config.yaml
vocab_size: 512
rope_base: 10000.0
rope_fraction: 1.0
attn_scale: 0.102
parallel_block: false
init_std_down: 0.00355
seq_len: 1024
doc_mask: true
Each number is 500 + 40 x the weight over the matrix's rms, rounded and kept within 0 to 999. Layers, rows and columns count from 0. Numbers have three digits each.

# up: layer 3 MLP up, 768x192, rms 0.236, rows 609-708, columns 0-63
# down: layer 3 MLP down (transposed), 768x192, rms 0.113, rows 609-708, columns 0-63
up609:435541505505458493504478497501486491525431499413520548501493475466470449507488475439505516578508480510529446468508497597515451614501458430507490471461424507474527483480559541509467442501489494
down609:459499470597407507551470560449541435500420550539473456490582485415443575536530580499488485549467496565484546454504485497515518564495474432422513507439557507459521429441504527499507475486487489
up610:511456501559506527557528504506509454381486472477430554486458502483519464505457485484473489495510509459463507478446454506564512499476396406492500559425518589515525474547499521510583498481522501
down610:442505480451570487549455564562484496560485469523454513544532546474514461463527506545506517481503521455514526523513488517508503581454520486457510456568550527416530481493514483554490461470432562
up611:426492508497442620498439458485563486585461438585501561479472469483475536502509534522554597547486539467579473507581486506441550479430529460432503519508604514547531510489463506503478529471544465
down611:536415475597467484509507538481526502582540459581516428565584564539521483511599455483489481494506473550480576547470509590504498543440524503475546580477426539563508463495478597497529569512527555
up612:548391517457486467572532504515522485508456446570492505497515526444518479519453488517485521631522508505489509454445592494535514579442445443421487548463498457548564444549500511478503470506528510
down612:510511480563490514501527534504543578510536498476482520455466466475515427517569645487534544562552508521430505525480547500511535501509493556546584457478540548507507540437496438505457502454575475
up613:528536470501525461491494466495472549477399479471502480551489475500517481518539430442461467506510446592535488511475478508481472448498443534482509522387558412436529544484513511520522517525470488
down613:478481521531489518531547524529480508492557446507473470557519511532453566492523576514505503487486447446560464502582474428533554630514540587487527587527533434491569524571518489469545480394557558
up614:560479527562548432436478499538484520478499511484466565508427552491498457533509512494563481534499503410516502444499432476544505455554452459530459492484446505458493479611544542544466479502500585
down614:461575478518517437483553560497557433486521498490455466473417562477573476457558520435506490436464569460494525537478499525471495415526490529535566447452472522451504452423508542493518535440425581
up615:546528500468492551495520538497544506489508504509495510467478482493464506477453469524539487485450482505521497489490474473534534467511449522458463462506556494501498489529515475578447533528497494
down615:496558550452533501525570473490498420508581448500360553494511448495375495497486499532563537511517482491545486453505501541446545438471611430393429408596439532548483453543473547586460577522395472
up616:531560494477553432466541552500534512525505480504498543546477537505564486484506479523517508520486491529504483576456531558429420469548457536555486506501436389486527448476570464493504513451470479
down616:456471501533512446484472496542529496490506435482555559507499425510546458544521531529513519482408529488468438587508478417490508502482522490434504501454486563443498460422436462552460555550523490
up617:511478501482448520474510501522547461542451507478481494511513477501498496485585409475537503481493468458556480558521468403486494498446475524504458505434499500356469371480465567569564508424435560
down617:482518496492491508535459494469496479491486493535447466476512508506493551555505414535542476463490490499533486509461457542514441503469491491514502518536544526460482451498497507537486542483504516
up618:461488467485453470469504515497473502442465461435549579499489491470503588569512490504463567509487506466506527410498509510507463491431525485430441570439480482544475521556505476556500510567568494
down618:509519496461545455578444554449446547526499537542528489506518517535462579477447536476544496479490541500508497493545487472492486534509448508472423534503472448496477562591464473529459531488505544
up619:474547497473477526547508544532496487539491535546477510462550503498545511518461595461448495488485564511469464502552448527500472544459436460457523532478473473491487530485463513522473537522487510
down619:506500457529505468495504508549509507515556475493546489503505442505548475514510491491504489462493522463508491502453561548518439487552464494411477488517499467518535432560553499452500467486514499
up620:497518437489501473500564575489491522576473465487517565473474470525513461486436440524562488481534559566584508489521528540474504532484483472560430459518535479497508517528518467591520436530478498
down620:508483577476472519518520518544451456422501534491514520520517457509499518563476495478531481448461504514516527456515485501471496488500520403445487490505562511480501493503551545451474483452490459
up621:427453552470556491516444428525511471553477460523529528462556503510539462505487457502530502427483553575483503513482490544486487497479543502528463566516531527511489510462494501438450597516466545
down621:501504527420552584476510404463482457522410549490480452500538557495413475436490474542477525506436492508465436487529605542455421517503499448429474513459462464499507467496475535469504546518551531
up622:544485590533515540472482526572535520485542576463490543513503471414529581453552493496482489530492470531541418524544495497542492465524565548497450506498508547459575466557533507457477501522546554
down622:558496517512567510473455521499546513470514486459491471513474457513479511464511504546489500514470519441487476492499469527484520497468565555546509473476491457508528459513507484468508494527556458
up623:474500522488503522528506517499456457499504548476559571564476441469506420415522423473538474454494453545468443502449511481524531484502510520496521496490529535516515512409500485489500586535523484
down623:479497500419467556509447425531513544473522485513542506465461547511557457461523517459531478487431506503571544543508492488467534556468495469598481468524498420468535511561531466457548617489528494
up624:526543493407491460480475572539422467513493493479582468487531500568534464518472501448521465506511494473474437431430447480481501428489381454467527461552527540512540484451536515556532519545499460
down624:540525497464492508566548576492475482499533510431497495536476507530528548495482525481580520483498470529499497561453476490502448462490522518532491460538610492502517488460581506477455496479441509
up625:512449494484531465483442453514426564572481448518525453475529443529577449477516520486491476482442462475449519502495495530462535478523541531430522524520471517485563606520547510549548572520522555
down625:546509554559547534441545495479494501532529519558454481450469501520508499424450495444516430557463464427497437529539452574429496532482506493482439462451446505472541446604494436525523521451508531
up626:486446483504430561477464517423479509491386515492488498394459547610526545536527497543524489432424560485441504525479439484524523565520554513593408505467431544470313507498541587506508477491494473
down626:536452525491473526571502510435537470459515477414505568412480572506521540518560546490493433445470484508455540474541481513482505506558542467579450489545467496516424458531505473569532488513514509
up627:519338523463448579503470526517453504425566490491514487508575500502489522537564460529491491511459523559486532523570551460467439534486397510437515482527473487494474470503438532500491478507535523
down627:553532490547486528548494583516443518481525505481508477489492495506443549448543456477495495435491484497518484554513507524497512501471435542527539565418495534564497488460605490510515604451538434
up628:574461549481529472504427522515550521490555516464455528450492434570411465461583505446562495494522484501505503499491480525552508521507531433425414498457508530561485548488507460510493501527537462
down628:520531466520429556512501555521540424517514527581464456489531519460434511465531539487548520513530564452469520419520544523493533491524508543451531463495484452489498531488439488502498564526453455
up629:494479517473497537441544517490464635496520502534486424541491437440492536516486489421486462534533523541480549573528427567455502512505560470517470491485493551460477506474554543475511515465544481
down629:511535511475513517459397421474499495481455466436502526521558472493449546549530506561523565462573508418467541574497477510508505465484489509516500404520507497511525501537504450485426497466469521
up630:484507421512518523477608385558404522511541495529501545511468501474538476512474454479435538525392499519482480501471497405472563541529464450418522510509462496489485423458478520535482479496564437
down630:543567547448430475518453516454374461438435567484564507556511542489566326557456509508458497473489492543516524503488515482518516559459470565478534497442431459411497417539546530435496497476446493
up631:510474465481530584513497482483562415532494472476474530435540563485533469512544532525481495537512494486507537441471542496524429475539448461476478586543446517508500559560498540448503456528501443
down631:440567425503424458543511479475473467466480550488428474523539454503548440486504479522494493488510558395476468489469518507505531492445494463579451458452496532423490471486496528487394470506444432
up632:469528522447552506489487486541503529519390477449500460437505427449512527499541474539524460506496545525556539486465506479499502501496492483461470473425509488571441482482457465494534525527511468
down632:505459539453482535551511550480483494482488481516466528438539596432532490491526524470508453443486422439530564437458469526438465568582655420520545597455496491494458478492470613471450517579505604
up633:532571580456423519460485554525455515542489613548505526535525460445516435489485531519494440564541546542468498596496507493522458490516539443484549545540470469492483443529539474626543452434446517
down633:517529526472487416509522453484466566577575501437486516506506486459509521473507471493530499536529509441544513573468467487481450517466548571577530481446491408435516460550526462396419494498463425
up634:430505512504534453441510449520526485528484449501443482539472412523535499468537493499466563473507493533456507471472499544467499516539464561512563520517500480465466495535503486510508486481499550
down634:501598466505445497471546502530550567453506425430526496470516573501495526523475532472447542519459537464500499508464456462574508520464484446479461504512511485542558539472489524460593525513507493
up635:481491504551485535518509483497522489502501475529443562423493489444511506436479469433487443550508528530569494547506484485484492510535499569505541570499526553487455524394433553545512454498601551
down635:608496493561515529522507499436527522527496501438481499471483572528491486508517476481509503513460581471488558529431479467452514485557503507534557467436582462507539576467407417530594561468558459
up636:482449531474501463466534526472419516537484475555548535495484446524502539528438427473417475467439537519461501522472507504546552539422516502501509523487482433490572492504493488474440502506506480
down636:481506477416551482550449444509472601498503514551476473486528448423388546655493411575448523520452536540374564535476489440505579540536428394530586484525420490491504573501602520512388520514476529
up637:461506419500503517502586480487501524545475470510449480504540588569489498402559500411527480454528424477474439443532480481539561477512520536523439582490479493505498514502438555467467517531421486
down637:507511532484515510435481528539477522479485521459468469437516581480478446455556512482535475518521472501451430508562447489500556511505516532555462541435453498507471483491426514501489499484441481
up638:456567478501505522549549439579549449480493444484575568468533513587534539495435563582593517431520418566529501510520478459561568502541550557540536511468487513446503469537476515400548492452544459
down638:542527450520512459573504490499518508488542404510495534382423427492520543501475492466501523424521526553543497474513494496440481495486497455536516566527502505476462530494488500512504461546442550
up639:439497433508540460501571506509500515481470524528536463513441495495449506467436473520545619505428551439482483488602447528456530584564451525485533512572425518529510472534495464512518561469509566
down639:521514457501536472510496469502541504503474482510499513455501481462517499472503463507528485560469526468453502474501504495440560571482520490558518513504490479526559484477457488539472504474510502
up640:524539510515449518507616486555487458495483519479502511564517473484489537528496465559505555468518481568397564552516504562504545453479481517459403489561503508486504513443517581543531527448471553
down640:521452486477433480464444493556528491500538570470541577394537522464575481532443507535509551543529524465447538539485533537563427522467540474522546483502523523546482564491468457521479528537517517
up641:438493448527511566551504531498481517488438485451525460576504445475431482509487467531589502498526538470564524513513478479498572492534483511537470460497474475461451547488551524477566456540520543
down641:524534433492475509564464516415437464530490550474471471443537503442514454536507516497479473499484473627536534564484518530582492427477497506520510573465453469550448464503461498491521501482433508
up642:479478475543473551499553482427538489427506522561569455415492459408494519411484494556549489528522483515481504565536484470461509476460575489509423515497513541506511514504558509469543541497484583
down642:437507484516534558529494453505503505507483463558534556539546459567562504484484462405494511497489507559511554556485483560473504469494494553473391430478518535511503550510475526461539448505506515
up643:520497566449524482468576457437459521466534560519533497491488441519546492495476511648545610462468468533528467499495594457439536454576492472493446475493524557460494482504550528486527462545527539
down643:499497555496539473423480451414514438469506545514505466493488510448490484507531528492471513497438551490561469510488483490481541432467524402422489477538571559498462575489583547529503509453455513
up644:532524491489526554555528535422593496505434461477510477544480506534513559547508490528484524524513560559500517441407497514546432548506474523578510515513481488492504438526598481546517536439457581
down644:578545555579490560524340501512626504409430471436585435488438496489455498572471535600484476502547477544473488492501545568593454561495419535440518600470481555440479545566571477515490483577454485
up645:591550483515513503477495504455556460468440506415466445455553557435528559496520457483478477499502483471510519478462523501559505609449471503486450475577519566489522477486602495437474462532445494
down645:557498479535514508486454532466538498477473512566478587445486506470527554504519555514546557495424471499506454493473556563535530466486453499504447490503520518485571525564463482540495463462551488
up646:586554471475526509478483572496518494472473513486537510443482505500458474460487492476482564554507550463507547515539453501544423497494546538506522550507576565476471413542515537413530518537493501
down646:536507513512536519501501495449464450462538526511493561449531503525496406532475465492440420466470489465452459547515476489504452450472532536483487513519493473495523525524445560502509430529531486
up647:450450478492479482513501500592548512552489528484490546510500552489481553498437454503509522450501474498525460489560439490482458548535530508478471494481437500411570454572562554519438491516484498
down647:440461439473489479506505535453612475501472501586465527502533466419548536487435495563470492503408539572542464500420494493515528446548474453462509502523474454537483495510536585533442603535489514
up648:479576520521487493426512571498529511547500492456511461491524504479543554519506452538520497552524511454472604502461536476475487446484481473437520557520603517424496525432516505539461490505485514
down648:490439503457433476512505489506511433504496490527575501508565511518494517502463534516455526459548564517485495544441458529484495490496423541507376454588503483473420483403497523586499493512457478
up649:527497474425548536577448485569476490487445507457491403502483498547530516548420453555576445564512508517430461472467564515438477512580565537476524457459530533501546498490484566570615504477489534
down649:417492564474453493458477488567380511484451539460464521529436502420542549511467557486526440522489521470460487473487522452477488440436497426515545525575524509504504542499496436567497553504504511
up650:476467468441464503493534463457524514450445506494474555528485496500508489498532445548506487522547522515489482474458497549532464492493493517510548481537528519513492523556565474490484483463497438
down650:521516537473510476562485560518512436510549496468424462517528501458548454532581516515501521492508515558491467537448454452524490517453535465505469437453609522427518546496510553460399516499464545
up651:511507506532502523451448502528493492498461507510437444509501437447500512498447482508458518500486478446538504546496483429448460456453455516453446480513543526541418506470458495532482491504467475
down651:484501435501546483486547465495531476436503536526517523502542481558516495495538477482540534542450417539581522522471488457463539496518489549505484454471534394386488423452485470501491515510561467
up652:528492511512482508475523551490459534534508490514422401490487463507489551511535550535498582478468507491513424452460455539534498453473472564588505443501503584431435529511505539459525503475528575
down652:489389575492543484485516538466546450541455546475422488522441506522510458479537535576453490465447439548509442463454525527461495541538551514558504423455455539523509428506481493481543425511589457
up653:493476527473530532480531423457488462499549493451487513416476505495439479471426506524494487478448506451529530480495508547458515477561479541468518426584435527473523534494488465486471491500539441
down653:497458495554509501471468548502520529511474494462455491548514480513466522497501457488489473534474459460521481499547529514492528490523493512441516444585495466491464544541480501541516516480520469
up654:546578531451476484413542574519495531505497490451453518524503454478424480585511418530430488525459422543478596467554490497528555544499460481493535534489499593488544543536502487517523501440533476
down654:504508492500497528493547468501511466536469562536448490486454508429480529489480488484509592569496549457457494534488566445436513466462457506500541530542473512514493498490472534520494535519526567
up655:529482487446509424531563540509493484504542551404501466544446460463545553452531581580471528536543493461468482422513543524475512516460455445523486588525493556464568544506534492486479532529473450
down655:488505519416439472481498432528473572490534506516507522534489518499524470513509527501470508454526506462518474459461498489504520523534470520530463506515520523470449449531518508511517461533523527
up656:532525506521579505486552441551486551574454492424488493545470474532554494430547547480467479526540529555472511589410559471397466516600519553468445530456487478486485594407510436521490447457555450
down656:491467600558534512461573536462489473533477522524542556531435517484466542600560593532429590548538478580472538593531488510478492509526463579525569586469459435506542500432483398563649460583527481
up657:526426486497380503496500473475501557541491495567554466492516467506510459391529488539451536525558503459488546513539419469522513525526422523457506541529540482520483500507543490507478498460444520
down657:509510563526514574538553449538526503423497558509465478498534522450456480453497496479568459471512431545485487521540503496525457550445518550465559497449467521489504465509438405581536484465481534
up658:516506477527532538516451461530572462393488443493502528546463528550514422458511452577483480513464511434438490544506561461449458495550546544521475535551460476451471466516485475540449413395433506
down658:496481531521440590517422485545511476501576465436532496425531500515532452469509529538503421570616562589376511484421505497556558486537498460577575457527451471555469363562493473568426506498413494
up659:440458483547489449516476453552446448481509516506539481561536535506503563502486495450542428542545497518539498556478483503521533537514554538534486524546571503488474512465572534498499520482556474
down659:492530500517485507523427506438480503512561455520517501439525505553534569529456441491521520465479496483533459504513474526540536527515473511494533499533483399439506481470508461421501518517512546
up660:521521545470524544517557465572548502488506600497431518489549503549494447535443468480519488562494520524486554476543474413497401526467534480575517545472496406468507471465468499473456449491479564
down660:540472497537422492493474452471515443512461533445531555555501517518553530541551474519529451477546538497522548510489443554516511545532472477532556509536471497487500495475476492530533530495519503
up661:468501491484521492459502564551494491462483519496496486549512520511574506472545480543517462491504499471508471530473540510492567483467508439494448490487453490564510542498532504474529565431537630
down661:508448450556468489521571592479466427587436509462502510430540483513481547443520506532556469526387557497459519544460464466421541549434575523568439485591542438525464441427533467502562492506534480
up662:522494551471505420556498455514535489496522458436507523509535472448597476477519501514483537528577516459561519499513518479501492484470510510583478521479560500520529500514530543547474513500448475
down662:597488461458511525427509479469502553522473462433493504468488506501518440431529494465483470475464466434481527515471534490492484542485512450461442446560487537428482517490451497473497450522547511
up663:505528510512440495519483562486494526487359481554614512537503535517483436415568471504518497486508455503582496441511456545554509486480525464506485472432491534547586487494551481499531518503490480
down663:539553468538558533440468514522486528427481475446445522547469439443519457451480506443378474473561559457616539523488509445558517482488482527549491508456447492553503513489504474484516542491477530
up664:516535503433425569519531491455457493507486541560534540488474538504517504542436523474485543523457455429432518511540488400518441471481470560572479529511459452592504484523522513481487514473481522
down664:544520481451469467562456505500440534486538524546581524507505499525444487522484492466565416519541435507517462532481556544457460507493472462489405506486502395522492539442531475499508502578528529
up665:548522472509482575495431430506469466503493524418531482481499413488502559475528499550516502556512527499609549496477503501506485471470503499472483502487502514485564519495519470466582496545590496
down665:491474511449435558462486527498509493600510552470520464538480463491456478442495555544549509459534507524515434466463485494501521494521392491474423493478543463551480490535548471463489487447536474
up666:469516501496500526476520464542564444499540488578488533442423532477479499480441479496569499483487490517484526496554529479515505473439454491406521545479470527544471509485508455520449518491481536
down666:485457487529554561497495468514541487571526463543483497449545493523495541489473480516524527455501488509471542489531426566497472464476602463475474447469437500483485506462476544524483489446499517
up667:467424506430595434493543462518486484585492547403555463457493527516556463548479565512565470531435569530438492466512521523459508543579481631568500527465447501437511495494535492452498538529546448
down667:516512499556474443502524520465599516522500491562521490526519514501471504509501553506463542471503472491512556552475496450404537521535510500531546569520494515521464521505492501535508479499530512
up668:529427488478474435563439506439474514443508480510525476489478475564471464499479512511578511491555525486540496544515518435519484496532422474506476489490524523434541590514430517546490500532507488
down668:511518489436466534561460519478520527550514468453521492517493483548498495474489531547542506557490462502542592496557581482547495524507502484560532445522520560520533445498466503533548473576482483
up669:448612570468499549539582500545499458500518525517498556535451478568551554510565541462510528503516569451522489492475538477501492506486467493530450459496522480513505467440542542510581393489525440
down669:509597462444506505482473570492499563483432462512535571446534566510560513449502539508483445511459562509503435511482537447567509617506605567482456495416492406510431584411372460536447580515518499
up670:454428513488476533452495438496474612550481490468444467449480495504516467515527409523460566525427442407469471517486483459460469470573447540553509449563522473461476516562570498473569460564496424
down670:552507394453529530504451540525458483436498470540449554434532506540498489481532457565468511496488511564426536512449456536533484531482515497471489523537526472456502479527496497479534506478537466
up671:563548514492538505457419532489532463550555468475466458479520501455538483577470475510508481530531503459552528464543506539466553548515493521549500570567494516475439485444576565459481526557520452
down671:469525520540516518486547441589521434531562436519549382530557526430495598535411488548474537526500501486496505482547479453577534463508588518475441572486428506430508494554512433483497571446485604
up672:487485446436510479546508490472579533496551495447466469502490492524474509455418479460536520563507496527442502479469470511518451552452517569464514517577447561502433418497482594437496521436495551
down672:527525483521574506481460518472530516485517512566478418538490456432479474455521524489397447567440430498505477494430470541452502529412479496497481580505437515537509549466489500529538464456534502
up673:477488482486509475505504496510498496485502510561423485582591597520506499509413509485549465443412530562491461503500481445555474470524569531479459535567529474525494587493424537488406516440593471
down673:482536514511509539551522492511564476514537443496445489537580521487541477504472566464531476458461502539551488480493491471477516508548519547458457517520550505457471433475493527559502515474543462
up674:506538519472469551515481584532430522475436523531481492452524528483423472458539492475580485499528526527506557557479476497426492453388465424507538453511510464446542487508496461514541477490516474
down674:512501408480456556508495465446506579460509456496499421486517520424549532510474521503488513576528451540520528466442431506498525449489498447454443495437500481512466383497473513519442527510505438
up675:538555459484478494488480554479478387547492520404453504493545499470465478469542497537556470496536529459608558478460516553519546637472500563543504444484522564494498498523524523515476506461576522
down675:525573422428505458507488491435436456491496544478509537492554555504478535508475500485482516515488493411493513486524479532513534491553469506481536486509547511507442447517476530496561488534481534
up676:502433421486516573484526433570440460494483456485514471543533558503523510481467596552477505497469460543485463517507523545481491523472531535465460579479430453527445534535555585459510450489499528
down676:491447480545507463519560487471542432516500577458529513517581456488448473500496506531470499500498522512493483475512480470429532515504465472488499484432520546503518521473494461525531464450457512
up677:486502524504481579462516508469563477513558505502547501476432510461463471519560399504508518501511486549593569494505559491441436539491478480545473405526459421407466566525598574523467489494494516
down677:546508508569533481487566476508499489412535508535531535512508492506522565467473494454506452502448448523540514464566552519551483470519534491479504503513525497502513483521522482490527521437514470
up678:498480517464542499491467458510545516458487524491514507519461478471528396459459547417505503457416490470525523492537462538508436465524438509471511502501513490484479497470539526482478523512514453
down678:491425463507489499463449497504488477532568553563523458480471483465596483406513420465489544527469467484555568502561488491477487419470526557503499484411450517541472531553467460516535476509493493
up679:528485470491544520487455465483458515488512456469503478493495511515475463476528499491436490504411424516542477512510514510484437462517475545562438544524537506452506534536556514480531461546561516
down679:461501470507506529454500548560351563506562568457498498535546501480415555559491543516467432503499497514518484402586470555470428469486467545489532506473501539523517507526485498504479534462527458
up680:491503395465561451516547412415432493432567576537508505409545517544494487451485500517558509557522643521477457479547565492505458443431492524567513511473520502511505511542489535522493470470594416
down680:484538475437536500466464527522524523434519489592476510492501420486495525506525458477509545517433485545406506466478580454457544433448514494422604458529427450498452559541496555500446584574508463
up681:512456545493543573593453473513529418504427559503525433496490576397531474489502485550500501537531532488417535465494452478453506445541484554524533529465474589489489503493509562573518448526448492
down681:510501532398525487477550529389464562411473454551431471486496510450450529509461493527541539577538501444442548525546471545548487497523543595536534507451439455529477512487580515498486415413563468
up682:488569542498543540487485535501477487505508466517536453526461452516473532498536478470417495528480518486558490574539515517470494448456470503461596554491544481523486469493528483477558429509517525
down682:538498461487518506536496512416517420518512456483571476518485516508513491518542495478453491470518514537544528442482469502440467497457538531502534505461531533532479550469532571578487435433500500
up683:473505444505499494508526520552489497523519492453573522519512498515540434389523462502535499555415507609592413475468467504471489521488474514608430513493456495439502523464553490463460468539449465
down683:492460474536539486523513493564452537502552486526520509424583428475533469534515493470510452456581540493457427502526502513500529416565415492480489533486495476565515521455518490416506474459537527
up684:511470505537562469503538498507531495503474468470514425437517522581500505513450459481532505485507548536490506542515483455521500536432557474456461548475557535494528444524607553513449527585478502
down684:511547473501551530485418621485454503542559478405464533526566487564525521523522509560539564499526494516526492477453487481502492542520475412545472496476505526466473443453527457617521535563473518
up685:582486548475491518477505450513556514518445465463526497467552567550534465512546506511453518566505541424544551485596472538514559559583452500403529543537497538532589560499539476508403518518525598
down685:465492508518568495521554528499519581488517513471575525529526540508479528485553468496532496509521505477503531479506494563546490483486504505500439492517510563490509486475534438524552534517495483
up686:519453512535482495419494445559484483523457459512563501446508480518513507536520567478563497513546509529498501436505508485484478500601571496513512475456517485420482451488480461465497563533434494
down686:532482484494505515580432458543510542464492555512513464421446514502532474521503544535534485441499505451468432419500532480508504515506435440572513485499472503575447532491456422452584540481561510
up687:468531480502533559530554457533495417454439571380490486488497540512538468493467474535509573539515476492468519521469548522574557432476493558500507517500539511517466552503577479468505501434537578
down687:551472485418401464512514518494532420488419560537651553549507516499550440492523538581619459471458475597520572540562489555532436510441463401570445524464555530493418557498521507551517641487522611
up688:498544499481512516481515529520556456615493442455605533538480484465613492478559501516525453496455477456513569469480513487512475512519452537513531500536532457444462474476556532501544489465562500
down688:527520547576468498494573515550549530524534475454458495525412504484569526468462505479498529473440428455576479489506547558499505530441427488487528572407464433544530464543476455529555543503521437
up689:520456405431476476501502497478464504570516515483519566531462436518491465473543526468527485507558517494561484504430471483425463425386523447531433509514453473473551565493437573514530456438525466
down689:453399448524526596517535475467448441481539543506454563570438587481553503529476479449473505595493412552463504471537507425485534496477497504599574553547479480516576512498438449499573458546472489
up690:486518567382557476473529509485456491484508496523463551435547434507480497479481551437534511426454513494538466460515499462483502500536432488470481547453523568514461474504542463496524552541513472
down690:519506493519540514471515489517489528498469471464483533474479455531521465435476480501437480452491508514554457575508428509517498433385457481493489474501523473526475480488536571469511543478451484
up691:524480453438439507577502480459471432486453447522516514463498445516475399483438441529530471522422466503484462496517527496474535469528482507510487435466541535505485536518462517560501526505521475
down691:551486522476497511488503506492469475520432533510525459476496530462496561563505517532505424497474532484506531477489543541553530477510435414509502506492524460530484481537529523480580464582451485
up692:492485499526461540499533513490502506411471476507576461556489495435553513524507513505497516518464508528552579373544445526493447478458482480507497552450466491452544438558477506486507485491467506
down692:510407475499505545536505527468477528450516450571413495535436512468467496534496440465432543500543519486561502544559482525453466502499470487474507490443413501547502500527502599459578470427461466
up693:528432545553490533489571530464495497433460592444520443502488473542601567439542445516471529532426491489520447454531448470529514503568504467495514479531511550501488539474515537514534518491524463
down693:515513522506530444487461491576464503492485462473476550529482510503549494540526503523458460520558537478482512462537528513476522477497478516537444526499461441504538536511525537476474456501515476
up694:507482463429455520482500461479516490459546568494484563483508537519496500495450544475532458535431504528478582499522543514512537468498503493432502525495481537519408494468489500552505471505423547
down694:515505453534432447477548432474538445540554511516478459481573494543497503474462557544528486449478481516444545548568455516504549490539532529519565490551456483519499506513492467433470449524530511
up695:505513459445480474453467426489494459485465527510548448549478493565536549474425514411534510483529550512507503495468560444456468511564482533469514528538477576468492469503595476519513578439493505
down695:465471596535474503467414484553560537507457556467509510510541535460547473565554548563598599537537496450455492441408501447517564518498422442550484563489511613465530564599510573493463527501563539
up696:559447455531529451517536521490433516516474492537532467492549542565566541512553385460562438533467466604517601461560449543603426419540464514497466523530518476415576509522485536495485577474514445
down696:519560449622577453465508518582528523505443470553506491481439511522449544509550530617558526463481470544526517414418428479478598520555407510514537525490505499536577540526479483513591472529581393
up697:561539477525469527473472573439476508521455503493532526525534570512487444413472514486536596514503501554441488455382503450499575470464496480503547488464511501516523463522563415475490535483424560
down697:504473480491509490518472550394541480408498457565456440530446482512475541435536459547485560575503484499488498550536473591548567480500492463501537480566533495499527492468504501430550491490514525
up698:415485486502494521406523497474473412466433407464536440469463421513491470515472567568506565536480594470499486491502572532515577475525505543472463546534561462482424475485407488502508552490451546
down698:567568486511458511454483457404457428413594461528450417466363519574425512592551530439457545571444513488489525503400451483465510523530430534569486555572480436490488469537463517539496449551519470
up699:502492502489548516485513474560518426465539487509567471520492503497515434449506543546534499449441487508444389512516446483416477504478550474548503508496495495526457513515522469435461566533516542
down699:482485466483491524473509460536531470508531567640518492471491466460489491466503466491564549466482488507519505462487474534443527558474466566510547481459496418520531505479575485476496544504546510
up700:579510458456583504478496466492439484518497550553514485442446496539558499487548520469511538473535499486519588483537502448535462487530477499441504480470478479448525486518530535483512525455485600
down700:449474560528526544523577483560475505533518547532617481532488526464506443472492489472528443516431469511507478424519500463504452469503453432518505502524533455543523524481508460484471474540545510
up701:527500517511492493494434488479534492527495434563424451514500563486499552501535501553525562502421465503473485447509541496516493497475505549561517502538481468506494462528491583500510473454559557
down701:543552531450469476506481621442497515560561548512441502496498562572538432468465480504497492464501492524543540502495484566526516487491568545541485460507468438528556524452416559574573562511472484
up702:470427508441467439510434501507549467445485480489492489493520511557434542523501479506512440466497506467509448488572506538596526456541466530412563500494488525450500428470481501445464492440521490
down702:459498464482481483487551473594462525494522527562525420515473531414495502533451463530486532463534465490490491484446491529509469492518482501535553550444584517453519495454570498475555518544533524
up703:472595484515504536465506521499521479466472514482550554468519512503537437491465483491497554622544475479529480542501561556542555554514448563487450484547496515494503461460445543451540539501445563
down703:511535457560483534573540514454527517503486505506500568480491464537491523539482465469499510491534506472522513490525528540539547541512478537438475467529501493482565514530489448494548488529525467
up704:509513560492455472556537505576479471443421414545523528433484511496511491426551506482505505508568557480487517546516518423519525559498543485478504503548442477475448560449498479442496490445487439
down704:497540484589499534526522503461488569462499421463543491473486497479425542410470485461505498494549502522465551523476523464461495569485551508434501444457573468498472424603585541468555552502394499
up705:483474575441465498446432533508527519469451489470439484467431424456475496490498430479535499502541478431452554467493521450458564482450500501528530493573525465509457540422431549550560500479525532
down705:530575593466608469429442458501573503513535515530503489534433607407520514570462532544439559536554542365433477499461584532442455429600448494536511519518505484476526501458484459412526511524477491
up706:530506600584449514494498526523458459532483492551476454500495505569476537467505483529516480470458569588506499550492421519568491550552449533561536533450484534508509524437505574494453552480502474
down706:478506503532457499509513522511517533457506451436526490498493529394523574501501543546412506491516562531488454583565488519430595527486485553502476502502484475530478487570467534526498539472399495
up707:579515539439481477482411523483522470524502477426491500498413546514587442448486490596506482530391502479542424494585570521481545516473496501524425508508502568555553538394454524517472449538537449
down707:492415440538488535432536531500493572509479433531498474453455518500521535478505513481471525450475492594577461538445461450487507500414593567426510528433435497523548497480543392518509539542483519
up708:521522511479415522440454515473583439550486453522555462524502448474516540454517477559535560565549504491508523528506468518486461480523493480508465547496524530464526508530465477511502419446427449
down708:498536498502578470471491470496501541549484544546449506449496497518463568481444458417445500557522492510491505517505560509542522463511464477548457515505539539503471512478444393429508433545537438